config = dict(
    n_layer=10,
    positions='rope',
    tie_embeddings=True,
    init='normal',
    beta1=0.9,
    seq_len=512,
    train_tokens=90720000,
    dataset='wikipedia_en',
)
Each number is 500 + 50 x the weight over its row's rms, rounded and kept within 0 to 999. Layers, rows and columns count from 0. Numbers have three digits each. The size before them is the row's rms in percent of the matrix's.

# down: layer 5 MLP down (transposed), 256x64, rms 0.0951, rows 87-153, columns 0-63
# gate: layer 5 MLP gate, 256x64, rms 0.209, rows 88-154, columns 0-63
# up: layer 5 MLP up, 256x64, rms 0.213, rows 88-153, columns 0-63
down87 100:503514547525557439546465430409492599585509387425491516441447530559522507563387505541517543567482469522536535527535461531469525461468463559530431492529492450412503475473626529453535490447495550
gate88 096:458434565431540508536431453530493488489590459525508559462484433429550499542482494487486492437557495504538393575575517479426451460555455481550533440567478476473475425492524578473487499441363416
up88 090:493482435571448476509447474474415511515426427525451450495526621468471514468495453587526583482459487571440505528416576516557586493483554529477530616420478473451528500431462470520572539449528483
down88 092:480552536442513480525593518484575458548616583571566500596463439411457435538462562437453527453517448446522444465532440444415484460555492498493544474564448541568494488542520539536486427529483491
gate89 100:522513442481564489526519577528568478514497406591482514468481461483472507481559455512616451396488554569460558439530519476601496484497559568448372468609504526455526520489501423514455485447513508
up89 091:479524469538493491467643528452456403443474493505527427470487522497608469536449483529412604492480479501419497542558453460509572476454484474438522539559536397605477466500592513512455532497461510
down89 093:529442499507519471536433438538485575564525548369502562510638497474519556560549379448526467433518497486485464431540546494558529571510444517442537470494528540424525497470475443555506414522520550
gate90 101:461360527442499590335479525535446529567504513477514425518393478533502552517515505415519480445451491463514528506486535498450510514488486490450457582534458491597459388483528515499531492527520563
up90 110:484497475471457535538466430599488456405433497471440579542450509439518438438456524523552491473552538487478569449378515560520535507613409521508520398581475447450463482480528428512553510503493483
down90 117:451497495489631535597476495487482519529425387455460538456469505456556459450570404572474518493509561511419501512544495510488522544506496484468519474455426534394413594430545489429456492454535501
gate91 097:506577549467478495448504523518507472532439469438483456608551562424525472527469411588473589524514424493510571477455562579389486513575464480486509403500479464562545534494509483466537598437449526
up91 095:535507572554452509463465548525416514477497427552457534521527590497532578542519493586583402540478471452515587503484596490502511474477544475543507513402590574608455500433494507425499524549480554
down91 095:471415506451517548579471466470499634598480458470449540579514456475541378556555471514486581520475503485482506446511532485480515540487466487551443486555522404479563562477467496575538513428613495
gate92 103:438536492528475513576558582433435470420496572525597424501579476568510477441488487531474444436465426518524579476512479546482572527506427461513580459508523496575497574468469511527509509488577372
up92 102:492532516581465452468493530475473368498432561466478398453602551435437393545607455504525478516525539472493586528535463473525447562536531494468439418462544524494539516542491544457468455517455442
down92 096:558556512558507510428477512498465575613562486574453544505491486526535565509391500416537530512526467490373413497409544451471548540433494526491478554518512539533545464446585473543575543523538555
gate93 095:526505433461536447361432550488526511493571397541549500411471502578479571559540443553542562497555451454504544429570443454505532524581487522441480525453467615537531482500445507491457519479523535
up93 097:523524555565438511477514439423489384587464441489476478532471547456546459364560521495407504506474577530529522434506476459478526558480563485430470569548533494535447473461434509539554390479558493
down93 090:381456527503527456481426569483527484486570508482549486555527488432452554608447457571618566502538416464574465522410552488547526513444439574486470465469413521471530446532490505468477524481551538
gate94 109:515542474532416511330481559511479553505486416510568427493429459524495502496510495521469484551498494473524573569496531498541542568408544382489520483428484570584447521484521398499496463565510521
up94 117:546582521512495490495548501542474514588429485508458456529425452500595428467506547549508499452466442564584567503615550488545546522585490393557506485543473492526410495451492531533547521600456562
down94 108:461488487539571561525385490566507468519524491464485449479521551423361598439534549543518596541449519513453466448424521507502561525472481579447469596493518494498539531454500457508501503423468397
gate95 092:444418580571487551393501475541500496527565555418521505555522473533458509488442461569423449473446560445590541542454509435516473454506502509502480559416450466403520445543419555479495463422461459
up95 103:539493489418495439542516575405477510423439454502488497495597449523476461524540504470533530498528556471354478529543412529513519533553587471502435484487530495526348592485514477482560553479462528
down95 103:444515540526504583357515448533428480576549514470492558608429476480543511439500400566448522455461496491563490529429485410493447461517503473467528489452446415464463412494452530486526425459499504
gate96 099:593436485421518618371542504518510501439463464435573501494492466549504458521410542478549531543417486447523499572502538547427491402527473556542550492522554504493496472513614475523529478454534564
up96 099:575575472478543493455548542460599579481486400427478554525513580487543423415573536473493481560557467562464488518525459440514457489496558511589466480537592467552593515523504540600465536500505519
down96 100:486486530542517464572400500416452530499453513558476472463574514457450462597540570498457440489529451416482442422468511390503495560558433487456511459437506520538488413436451528454487590567472442
gate97 103:501376600518465514435525503425482467479496495419512493444474476485505491625473524356504532502540432512520520537399503548493482494521445543499549480484571527466554479438545450467471495566409415
up97 096:538491554484556495537450469418516442529500503387520535519471465584575467487438584532376504430586469541590492564545506520546545562467504526493547495519486551489570611568442474488506475477435535
down97 098:459563462528506439538487543509519417521474612595454470501572494550420513518543487505507392539435473481415521417577474550446546527461540481410486518578485420466471438450486493523500522498586573
gate98 101:506493588535463496553478466439554448539514391557564514522458430526472537498523536588490462458501382474560533503476516606528452525537474532594528392521498553511524438503460557452530537495512377
up98 088:415484514520485557401425477448560518498594483538564446427521489525431514508432587451558514557372474463581412513500572491481545476511446480504443528467456595482512456528460555436537492522481519
down98 099:510518570522480554590587493529514438551478447490493500605503545448552571455593501568474514568558505410464513533515508531456500492536516618563537456527489454500474495541472496472454498350469414
gate99 093:678471494410515390454531526478534485520509434440601475483517447525507545513476557519464459505510423432519487563494545480448439475428555585461514461524561465568532533476516572538459453528529496
up99 092:421524614538428486530512513531480474612449581494522461504462406487517488464510477428497494464541462406512429474572576525462468536527367509506501452559407495443453485568470559522525507501433532
down99 093:610509566538588515551429436488440427368487435519430598462554543471512490478474441554508527477479523544429484513455429505463583434494513574526485483402455516481494531440563530464483524461509485
gate100 098:490497531541517493446451539489498442553623555444549601562506438484409400487526498499504487458481455506395578438510421506471540474441506481463410430512569468460496607484508487553452549498447494
up100 098:476480428517624508467425550532506575524538546472559488439521517498540438447520566556469434426498491441569450559420415409578539489506443498511472424546444537467396490466479529497477460532456544
down100 096:482479552423435542510439492484508500406527544544541460429485475501445464509446505434496513602504462594509496427532427592554394453507496467466622474485482422465540557521551495452485528514402460
gate101 104:481525546582416529444532557566442483510513428407512437487427541498561571508533474454519495484441480428479476514394668522559460476524542495580557533458545445444456512501510541521474491442510527
up101 101:493513413509553485603505441418445552438551570552438489556488588488434483485522445452527466556508509473563433527514514500416461425527586514519507563499391499601474521531542429426510457524539511
down101 108:506466401414465474443523582476506429570572478471566483504405557478564513447437576454549624460468461498509564504414490468425528489422464508473560522589528460438541518484525510513492528490480559
gate102 100:536538428534508424547543572516636457532496554429505526456549483465498498510567406565514453542539458533463502598523589493471478477433582541582422537464506553480583514519520518455520464462417506
up102 091:482537569486445520448500470494490527532517545543492490438442540539474568500471544432580501426497491513519478502493449515535503485474414528438441500459477424518579554485522494610462458623393653
down102 097:548542451528504541566491459519474500475540456505448533571547471513507488522425499479398496517432505464494471431402471509505461483486492515495544487593467459488312461556446504457510568469639451
gate103 102:436567550480526514446548468529577518450520480555497574408499514476413531540503543462623391518535546513580496435550540490468616544502441429442525503434538428506492487489462510522465475531502594
up103 106:440456550588448496419450459458417479527524513474403553497497480525496448522537510544454497489583500422555496457481553476522514475478564582534558492506566482503397537580560607559443572459575541
down103 103:503553488417589540501570522496525486461557466428538528476562560453566619546505454476611460387432545517551484450540436492488583458489391483476468543505498498499569497463491454508507418544499535
gate104 096:436538494563559534486483486557427471422583464474561468465608519484446500472459519496519374463442520483520429520525523507486469535544472352579470522551487445566499482480548433467495397563505497
up104 102:440468606517449519547594444599548588498475463505536520507549497470438482567500484450448603445498463479454469516551558560564488495489564512454473449518505464484523585539545583434472465474490627
down104 106:563574565504449467472452516488525501522530458471450486487431563452432593517434530416513505493515528526541453434501511487481662528506479459563453518501592516573504451443493418518526491602589452
gate105 099:419454530505569508470518517501453565589538526500488564499489579496561606479389483566555508559485567491530518498444501487456485417457544558452518534550483436541446446627502424480437447506563462
up105 097:415452458511571496574500503436546460509541571549436483583503467497474480526570478558453468571427439487514508550443518513516538507578512444512531498465347490509473518464514413442481523597579416
down105 095:556406536467455487519512442469511495478427494431501496415486441500423486555529451438566485444532557560426498539539573527486513565423525520514495522504593510527568438429576624492531469503397533
gate106 097:398493555421520420460445478558500454512521485474533481433467554535570564453500435469404525530557454463524480433470554427482573455462583528485519478480494540527510560390579521540491612512463552
up106 097:472445499441451487488477604506508424499519529516552450562515532509509512380519472461444532448566381501467389432484481589531551486538554541482574490498525534515481598507521479573519597545562550
down106 096:503510497568503555486524442414582500461412528556508517549503360403474524575483524500525486459483535538525605532527494465491426595488502504482461576525517435453564467478498521390529440519494406
gate107 106:452566517446460505474417523546586424602442489543435462544573489570499526523490532456562459547530494486601487592458560557454533485526468505538496571497457449493443448396526539526563522525599517
up107 097:502469534455533396450547463566579508478493568616505459470566436541520501476509581570433475507556509486508512474567587457483574538483533499433497477556481570598539487543563492427525521490382484
down107 094:462521454569433534538536493528536439570471549494554584539503506531489514551425598502480455537484471422558520494490583457477457395537586516537522412519433529547550422396519447481467487485594536
gate108 099:541492518511598388459510565618521513514499507421491585542484464468509380468616528545494539530510499551447523404434487522505446497502460524523552436469406488469492503553543494498497539434538416
up108 091:452616561509546501473471544444530430512560516542555464476482488479483589451412449490405534464455474450493557617567491516581507432501540441489441501514563446540550501614542532523512468421503496
down108 099:426542519473522494502500526580516542560530501501515544547516492441566463529523520538521576494468471568445447483460547554569491483593386539499542407405426462492462430616519444587487537415505481
gate109 108:452451492398495503470429556521473531519569528515570524463483487450499479499573467546419535617482447515495542486509604541442536525481527476432527410567512441599550491558436555590578469450519509
up109 092:518586475539364436461523424485452444538513465454466504547482463408472436514491513461587461557474497443454447537442490579531430450543454585473493505584516559419536476447436497489431538520444511
down109 097:384518483466567519511479509529554446474488482500479513501473516569481495498466429509495495397498513549514518533529504466422533470569580369541533563390498443433420574450604443455504427492515450
gate110 103:470522449519472561545523544554578561570486515514510548515383506540550521467570499570506508522532526522461532425529667509530380511464491440476572543559560515552503536429492523499550565533526557
up110 094:576475475515390431506522567603534515570485514511425503468514558524484459586489564456456515532487552453465574551515587467523486459449485487588557486478530596593590544539439499568499540529550498
down110 091:487521515543513550493532429470436505518563482465502470519491479449458459411536461491541595492422406537488492555479391521510541602523483549392412451481515414425458427541515442497429451463441525
gate111 104:540409482478483374541444465459515503379512535459512495475477488523427420470468434594558503531504550466551433529564442578477467462480447489573502504477519519501356465504456512529473445553483434
up111 112:482518554534481468456464583455562506508492559575470537519488524454446524504573581462591589489416421534446500418473482442477413505469486530463585519505543468417576499470439458457538451388453491
down111 108:469481462402468515506432527530492605404490523502506530433501584567504529524499434533481473542536567495387455459581459576514564503473472453438553509482472568513345494543505525528520565462528465
gate112 095:508474505486496478503567490443537417494528507485532470515544525483431555501570442512471452575508470474532465441489450598487388503399554521558485528452436427548379530553600550434410490540484456
up112 104:601490488500565531549472496530537592430458463566522449584550533623554512491543497437439511479473516529557531538534515544529648520511588474482416569448442496495489485485456526434563474501526551
down112 105:458463470459511600457510485519503538565460446448531542465581437477546469550558514458535483521552562512427477491474515591501392440490513550557596559567504469524414581625567468531482485501450494
gate113 105:434542574507494472480463442512494476545482531547598534484509473490458496499413460466571483550457526556474520483575506551498488447517582602547454521517420517592427372455459487436571487551473601
up113 103:505472541518549475557511484457533530549429446403469538511538524413497502455617395491576556536578511573521451429471546483450525610502455468396565562500540458463557511567484498502523555491491466
down113 100:480555538545420463544450373498439517507452589573550491493546447464491478466525563487532469515398575469455461553476498561569459518506510504559445440491452528599417436556454541477506542595495523
gate114 087:486480617412553476475555526487501503474526475546416478454468480498472452493502562472435590480526443570490439508506554526492579399477467430457563488629418506578560568522566571482498503488509535
up114 089:542418521549565560450570558591509452469520520474514458548543539452593486553512483474390513582457454520521489478534545475511504452515475528500514481508536391433602533490517498497481584646444515
down114 094:469493478506383531418464551524494411505465618486469464554529407532510499613461523499567496485481540412487520468522444468437415530529486530595514549531534449532469528511407487490510493576528405
gate115 100:493592502563445521542443453565495533567477439385519520460556471544444536588559578511525447505438472484562519413444520525529504545481456473477507553502459420498518482463491496461428580603583571
up115 095:512446568499543593460535435599378531481457467485432435448500599579487485497437431575440588593488521508492490555558423452532501464440529439473463460484562509486522507493517456507520447497532542
down115 099:472615491502481474494497632497541464541490547447576543529558456427516493542563576456511474428511623477514487497476460547500550499563595516464460572456460580590435504460509533506424491489553512
gate116 095:508571538509540431473519605492515527566459439511563497522468448492512469601475542495477490500474585437478416483514444610541506438585534487483572547544495419583549433478598452577548487467472505
up116 094:557528495476517561454496541525508434494381466460473557505462517445549555477501656545492502546435506535481490521568553465470413518508601556519540456491487526437478635475470445510562523560561531
down116 087:558509485465457568490524499534471399440590625540455506480519527542494462517522445369511506487568418523547586546481504441432468469515454509487451444458507512581496441467405558434499452506445534
gate117 089:521433401485588496496527495503513446504450553500519469476453529468452640496454505531454552393454433465465471488534506536441489500507484494467448474616563585576528583499498607598484521500486508
up117 093:487497538537445591474565558376475562488500408489351443474450512529527454581552520463510458537542509519430564465452505459444552494545467502563485501473487553472453500450514398424554486454470469
down117 094:520527521437584377481504487554518478506534558494661542536563403475523581434445537498460565491444439510574472521548536504556538459502481520532497525541490386446486561529462541526526516502570531
gate118 098:512532489488483507503488466550525474520521473482445404334560538445479614509496473503522425461506526414455411551598580551481487515538478427492514409515463566555471504458461559507451510573502533
up118 090:451577545487489488509486572450430577496468508558478455465528475472463488553541465489586491527607456489478479417518411585515562521494466390541500502493536484512523481394446478433422623512439535
down118 093:587391574454521466497481476558551495564480436461520536562558525452568554568526549526446518548405587538509497502520570522514492460603535632465476533447506519489428484550488490560574488542475488
gate119 097:504523524476465578543617457525472427447529491532475529493491632508492471518560473422562511427580574542551409454538438493528485459521429539594571436533488411549477573521485502536527481485531472
up119 085:448399531515507461557433568482485420451573433471455560567494518479433529488549496483500428538496542579384525545464547460464511480453546450548549472493520385541521504514521440522545620512497423
down119 089:457595440509474466479542506498643522518532576522491498376517446536556556502446600500501489513548486500625505432557491579476458538466418540483519474496508553529522541425504530526446410529532524
gate120 095:465425533407517584581406542504499484485595521507524487430485456476488478461505522426507443489504441539590443597581534487632509488537449516488462541442427457566497426541519470562467533495520491
up120 103:506498477440561585489551463387477542413430525510380464463461433455348518488518480460555523495499511541645537467554504514507489515510478479446519495526521465560560518496456552537545424531497493
down120 108:404471464468493442506522452481466492567406433568500518512528631564569505389426437499510508537447513515552602491509469582452557462515512466510526474473555492473507517435470389490510545523451428
gate121 099:439417518409551394489523421497556559474512478544560580455533448525472491536488527469465485619597546474561544462576499466552592485465506537488523476542520509580528561420456414463506487473514465
up121 092:497470481506469465438541547547516520516522549485530433601457500492529607429491512452560480432426501450543543501511488557453475553481445502532485526504449598524491558604569521536422635587431523
down121 097:502414536493538467540510472446539583546462417504459612468577410550549497513447504538561462531639442450521504501527511467546498554594461540463518506493547491529522435467466432377533487471538483
gate122 086:456513508496487566538584492431398453468474466586466511588439489472515601545435469554514518515411490498579454489517490563529466429488517459432483553438581429437467613505492556496503464536427500
up122 078:545482513467507500487435488562545571579468536519535510476549415483407488443467415474537466503481494555477617569515501447575413450476558461477466425551437497539477459543517523450406551428402471
down122 079:391560474574495551513511480429395472418483437608501431565388544512466534532465571572520571537509486498500458449462542593501522489525488468477519504449579462450508571518551477545507429478493543
gate123 093:491473491554540542472455526556550527512523473409490435552516505543478506558506464421477417491474386492487424474507521476563410523553507517395548428448503577486456386477410441499477545501530400
up123 092:467515498494386504545491472544506504484444517539494491557452420485508458532520508461412492647477503541541375482574549498531404515523519553540524491444574527517400500404465415474503523429519534
down123 089:525538512475517461503573478432465547485536459604564549466558449555533561497490521558444506582583498519501567610475534486474600507510506435617468556568512450569495549489523519464538409509542573
gate124 105:508483502522405452548561452547463444448443458477474460493511448517498471532541503463589533556430465558522453566572521505506431604486549461674539508507485456535438562540556452515515556450537450
up124 103:517466493446539519501566463551452519536574464464588534506551384463515423536459648519477467533479548498509497505580535453455567587498502484549478503516416474478448558467441543507420576529561429
down124 104:504494494421522530582451490489518533471558514473464461466470526474549462480438449486466568407485499488494483382450497593559553425578473487482467411566441576493569456516494440528583410533512599
gate125 095:415582445586505466489440508540522556522539503541552533520541481549459489591512390474535444474464450460475572377470426460441588493518579476562485458523526520453461559482531453448455585515455513
up125 085:454544449552541492524609516472444525402578614497504432558537499492485460592547548373480424509492481536416485528517491414502454525532471457505468472425460449580551449441500480554521491533484492
down125 091:485439519357509558564472459505502470524422451479486536457466480483625518520429446548569574494516448544583489498546560571508451512533547453470566460511520438429498457577517460461494474508514616
gate126 104:431448570449491546528534474546524525548427479533554480602527590528537488459420545482530510517522487501580495547466481563505379611420529451593497523569504448462430506453458498552524563470460554
up126 103:439518491452512428497454452505462493477469494520551611403429578509503515577510512402444474420600616461496524432505504482569504460460440523569438522566454492446485545431566506504493459469489439
down126 115:520510548507562536484482485507579547509507502487492470556490491406578510532572480541496493484494559500463363621477483469483561487581456521502543568440491577520492473594565548526456547482556643
gate127 095:510500678534500451580567489449440567474532487432475475584566473540477416565547527553509472468526488482503529553516578495486409495529561496546542479551521442542463481452475442493554533447598463
up127 116:410540470507479551553489467552492525534449508559466558578463550570462617520554456538601554476431415403571560454502433507509456515477511442443398469456499514436456448545477503520495520472442464
down127 121:422520523467512390525622479506494579517567552437459539548478477484462433635449504483607535526535547458559517446505440567556512557509594524469437541470439462496515470496505445455483552511499523
gate128 096:487526604492441446549477478484530527488542462380554452469614438546438503565559519508488374538488569513595472491558509492491487522516595509532597563494434480593508493503519534468483458506553491
up128 097:439453447432442533528498566453476472526508493385519462476491522550513538483494475487471547436501449484578439476509416511490493384452553496609460588489466631523484589490458544422463448516523546
down128 106:533490505530581473395511576563566468486574549544557502609424492489529523493513416488416451449471469560511532501538486557481497536580468509474480610456444462455417469484536491565532618510494461
gate129 106:551504488450595533497454569545546470425417475509426440490601562488451453421475462535410465462526524513494473530484541373430527495459401497518451566624548442481523510536496525506496510507462513
up129 109:515483336436552451529511530550462448518502474441645442458517419467478463437490404539472464528438485556443491495481438536480510520462554447521535557460494423512522553527507535495585471467444448
down129 103:394553563469471440548518571548483451500562535486472471578511475480456525488443587452382455447488554570491572454483440407434554506488502571414569544478514550522481490521485542534514584466491433
gate130 094:468577562570492550540528449525490500624494426519464497486494530544495493517516540447489521507513514518591470470526547530593442422535470521487480580527516464580484598408476491509513597553352514
up130 089:522487448491486470436574452531472455560436412559482548509432542549475499416431514391536488403602512437501524521481524505433515501531419490598470579429566508539498512516571491471443423520466476
down130 092:586533542487511506583405530506490495455558564440548499424577538351519454446575489593468545563511442416422460468512458482545480527447502524465460469476508535515569484548474495508508437469485588
gate131 101:499476489471635458464381422491459435406498491531531477501462458485558500392522482499483407382561529513519585475490482609585445507495482514517466446523480517552537498546485510505547462549445523
up131 090:494459583590444549447506512584535556595519554520538499487454511447422504523508522537577460569551498439598460489462446433509525524527464438538488514403526553447484468522585557478444570508603478
down131 094:517510491501572514555460387484504447412439442549467514505480465551523431441494474525426484389468498519466594460503535574452441477519583527457455419601490474558510541607507545473532447465449500
gate132 103:440460555447487494513460549596522508535504541434499407488427442563519538450508319508492503405516525457546463558539494599560422523495485495556499497471494478523522540463544566535421464537519556
up132 105:490529489479482565416464490532511509497468504539603466503536418569544500538490457416582492364496559454452540472447483542447470489429501560537569561510339538464564558502454530489524512497524535
down132 104:540379619493503508489436526539472468494609543408430472555495542466486482444555518551470598555539568481537487553468516458513464555446507500508467504585514454448550583478494456492440436414451484
gate133 103:501570425541449480475517460519492507535529509519423577412485495540477476466447524454461498493481515548590459521400562521538507524530533534460525489453416531603592515424476523451371464437603453
up133 096:485349515507587510484472502574455537546528469565475553432510519509477480485554441522439491628543469494564553558456473550416546491451480524569482482614480469484507555489495524428417542450545467
down133 093:544507602428509572558480442388478510505507537438518488553508389524523534588413471465526561443442571453483507442452514490580536483541516434490554514468504520476495462540539512528567537544438622
gate134 099:535575530442506527483492451467507518468484528446448406470435472432460521539522483468430553439502495530495471575500531429459449590534512455377462591534522509541477435394548622525433508547506546
up134 092:437537482430499407472449478482512541591454465476486515532512601415498481426475584567477432580511444517426445501517508591512511553451610431493536440494495506538537566522554516552591510553522479
down134 089:504500507485422600421493535616476371438529547589495486461472494572446478479544437446482537405543519549525475485484450388412461560524503516450580516512528538500510493494456478556542457472455471
gate135 107:499531497529498531476430535489425543546466587391601413374538503562540511475459433484550543419522494412484541513562522581519480489548550549443503435488485475540530471434556508470550533532479585
up135 112:641541498531476419384511379527516460489489407416500461564538522429535519590474487430488480570535506481540512593473571523486428430490489513497423502522472507496529562544532478510550455516522497
down135 107:454454509518440577572534524589482418576462587499535573473586479489476500465525581460520490492574515451436472470475581561446502528454573575489492493448451499524563510399484500557494617471523551
gate136 103:537450563419482510557497448462554587596444551537483507501421518511451427468499481462531528443449572500370496534508535484515519442477518451548472538534467576543489504473577498396518531364467475
up136 094:520455511466537519474532473448561491558359413466435513593569598399549565480498511513562512481422523491483546542491563482544436437438533581491514523529437535508474532482558518467571499455564551
down136 103:495505410529578480489504509436432473449550543478565459469456530613434504500511545537462462595542430546632466495491445496433555511485414507538467382451444470552511436508489494544509575534515512
gate137 103:551497452514554470468345507481508454543579565553463501344499498579552487516456505499633503448448501452539458576531530489501543484456509544505543524460418443501502533516504423497521500555441528
up137 113:491473440471528479477449577463527455527546444508477532468627511498489460567381521449466420481522567528406473441489493490454545513470603490494585546454448405504495532530523464600542474522408531
down137 104:504490439548394475464604529464580574500427483590498465456495436519533561468424472445393478543470529500439583467507500493422515448485496577517514579549501498496581518401476521562515490470552451
gate138 108:517516568541436532523513476523501494391514531359565557522536430465522526502502570446592425507476468552466487565471540567584512449423466473457515557447442495427477553469447578409494477535517507
up138 107:509476429518481481494497400525429583501450527608583531469468547554519427476482488446436462586446529479550448460537467518480470526540565413491396427498556387458406512533486511526493487512464546
down138 105:514492576561443491480505546521564468457535483400519507515465412398531539522568552492543576471454509435422597508422540467551468436475493584476542576510394482513540500528465530516473465486607454
gate139 112:531502553473503498536482473514481537499495433402474572437473431574591584522500463495523449491488503471540423476541522589493527433476533466576505468609476454432496556342593536531535535507524520
up139 097:556422399520493538498535514445543471510484508468554451590507584567508490462475505529649521471473558542396499526443517492423444475486524515522540538503540547481552472552505399462565520503604576
down139 101:447523480503490528445465534591382456451547448522466533499516516491562573478457445480441481481523489461612547437488552557481479526477479436524442479439444500529498527443545617558459431434392430
gate140 104:551489587539447550504551458423495487489474429455527448485500631509509539463397505559425468433504453509481478506431487504530546469509422448565499542562509537505348460438561419503489523463456474
up140 114:513509535510614482444460485406509501562650470509421448429495516553558485562577516494528494518520569493540518448456488489416538461428502545484514556496581433462565467564459388495486511465494539
down140 115:461446464441449589501532418474456549502473578490431507401456489503489547489444543483451476600589438541471387458480567489519470598496489501442464440476511586566493412490523455461459509550479465
gate141 097:447539521426561454543464534443515526449561502543568504404496505506506466630408415480555516517455577468514531558466501454512559526512451475417562497505462531477565521384492428558541511441507576
up141 103:445528538572508528436396465471530478460554447431542577449529504581531451455494479422484575535492534421511503461530496470473485436505508501505526464461540560400445556537480526498580544447495664
down141 105:553576436524468532458518509438462423473492618599427455639449483542478557464538557478483529519573396525506522539459506504462511448542539544535399539517506496566497478478503538450439454552513451
gate142 109:479468566543483490504453468414471518474509521615508469468560463574556542547500479485528478503553502433466536488403487508552505529481465484486620549437453437560532488503503463559446633640546482
up142 107:539508571557487482489501399561549471515359460461576446539542478422426537525526496392518542484492454478571513612470459434541591559526450492478518509438539479505522456557493531462466510569557506
down142 105:519483505490545495566481563528548479505601554489491524430525606498490510467506515616505504588486543567516455489524538530455546393465477531571466594579466537463474503365502526520488460391445508
gate143 111:516476538550586438529547440448540468475499533512453463505477489525468461513489470499552604454590450469505424578375498441438473509487574480468479531392504485557543426380532485520600459493489504
up143 108:427533485462515586567501529500535560557499533522465480517458481447492431507553566442494588417532525498485483598519433508473599581487445440445472502429481520571511521473527477436489623504567395
down143 111:485460562548469452522489500404501401447533458469446547527550503506467457516531573462474546490615507513428514433537560449423484454400528605440480467438445498526529534413575483453482449473436467
gate144 102:611457465510504482480536500597532522516413536444539452514562514481365483428539447521512472537501564493512506488469497427532486536511537500543432441477549537571537524517555506604559637452440459
up144 104:510451504472483430508464470464556547507539450499573497463612468560466440399444506513546478519568418559466451519433435454523632443517460550554547517522430544545486600495536518523522510579462552
down144 110:480462525473508534574441456475473501482499471455545503533535538485629479464585527460442478549376525471505548567452528499434352514469548478478436552533510500474496533470377499530438423424526496
gate145 097:527482487517463535413444511446442530534555631519540510506559587451549567450442482484404499422508473378519487484478560504518454491457428527545513616504468459496462483544518482519589484544477590
up145 098:505485471358552576509451462488458544417484439465460463429531530488471468387513543573510543382544541437499555468534470458515568460496515535452552457443552543509518576527464490512435578568463508
down145 099:511598531521528524531543442435530509553429413518509585527576546554529530501501499542540369547445472501462474548568474441503449487552416522508442505532378442458543505491514513484496451535373504
gate146 105:586455475553515589493476583514534502521440460531548581451588442459450432477518506446468414526445543534513463531533530418557518512556392451603476578526486431511480555518437472461502528451429490
up146 099:514559552497458500524461479418500563412487561446571480515451515444501491535531433445554455572534465424565501494464419501572554556560522488501460494453599431554566467473500534529508546519562645
down146 110:568497534551460491556455531583501453456526483548556529546524433540567557492431488533600505415489540415432429527524499484492393548465541475564438494508464508504431439417514490552511450404461584
gate147 096:503509488553531494498422562555453473496524550525534506356538502390425465482513431478587502608458564470537472489464565437532548484564486482568511551526483535572579506456458571424447491471505444
up147 103:517531411480457525472521396502508591499480619461470468542541485447416455608556503412475497441535492449447544426454498510526543516518509587548503501580503481472508497452484439535555406520504398
down147 106:460547509536452498442540514471503463504503439415493536535474497623596516489483555426450557471463429523429532540534495589475561558457439505432524513581474461471432555564564449557596552571511479
gate148 102:459479440482470490539488460442482503467484533555619481415452514547435456495489420533448481555542461476495547527473491550530452574499465523512521536476409643602555472457446531435532505522372496
up148 096:491530520517460506540535562498469481516524520516552382455460550522483514558576451558516539435437514458484500435428478509444480435547675561493527543516490585521561527457443540530501473373457527
down148 103:503472576505476608509513481518523459446497548506434523497509411513426534492524586435494493539545507458464420405574498417498494503549390454583467475473521419432425479445529525516460534595537433
gate149 093:573462442444498406465465497561513531553567512490506483432491489436454468453484487456430485488577559537505443393460643457537448468580567512466400497530527452559451532542476556491519528463567472
up149 113:469529462424464537521494561438502473520483380444415505489485475486521440456498554511543594485485413502517552552566480528408498469421432449449501500459560610508513399529452501452532394503538461
down149 108:463512500563513552516445438462516465509483554504504573441500598470566503505384488508528516532473459447383489589472509617613531485435485520451563476505413477530517443497485524563511549507580574
gate150 102:461491571524551466467547448486469457475609565491557511497456495481523532558602551451510532493535495432556464625542613497537524506492440429420496498567519496456497516564412456506606436495464530
up150 097:567458436531530516501462486562505550571494462483524475539589499490512482400513453540489472488500419496510575464540475539452430391447553577464472534493485473632537561586489605485461510423440457
down150 098:421504548536488528516523479423479498436514475507530563504430534497524460626490456459491495456542472472459477593512669482582541571579460413514586428483459492486519462478450432524556474529493509
gate151 095:528603485542545482482554497538434409571463476524501554532469420467533424457494415492500506483512516569544481574545467563514491477588585524489377498527540538522532519528541514414538612432439465
up151 091:527505466550491513474466463510643501483469480520579505489465437380421481575530568546484546451444525435415524462439519535502491481539543457485592596487554466506517500549420552419489591480522472
down151 098:426524501533480477489584517411410509509537563496423591513472511575498456530444490491546566495555464527574528430551498448520418410569526604503395476518430551476523484509531437500534524587476473
gate152 101:547597536450518537372508404531467501483564542466527535542532542481496516507523486486555499460439579538455490498476692468504543496519485467427444531571544500522532568518408517524521493446524556
up152 114:504484523523472529434531570448447539460485500503498504554451576442480491464568598487566514446517542499447501398529428475568533548416545533550361543499475565439421469449445474489528506452545407
down152 110:542512545460515417460451544469471524491550358581543516539455550453370533521502428520542468575547472526458598468453525432481524511551498520538496531468536550485403467479476469419484481538399519
gate153 100:469416444440490541582505531518512542483462515429521450584464529435571459479507452471495496502427483492552532430467514405530448422575531580473521528477532580541547465511422405516620511457568474
up153 094:543452510544578515457430423536529456459557555489607477507541424474449507450463484412519418501543598451389513486503444534526488464497585517531562500445468452480439419504472517394503566509540503
down153 089:486568475571449473494501573516457561544452436561467554470459567596548488466535490477565526502480464435623533425524552467572546523492478462550411586477524490450538583444414498591532496491491502
gate154 108:567448575492522578490529531444549488441430482464479452397551576421529385474504488527474586502550553486499570431489449420484524516501473551474523450515559517540469502541366564522500448429488482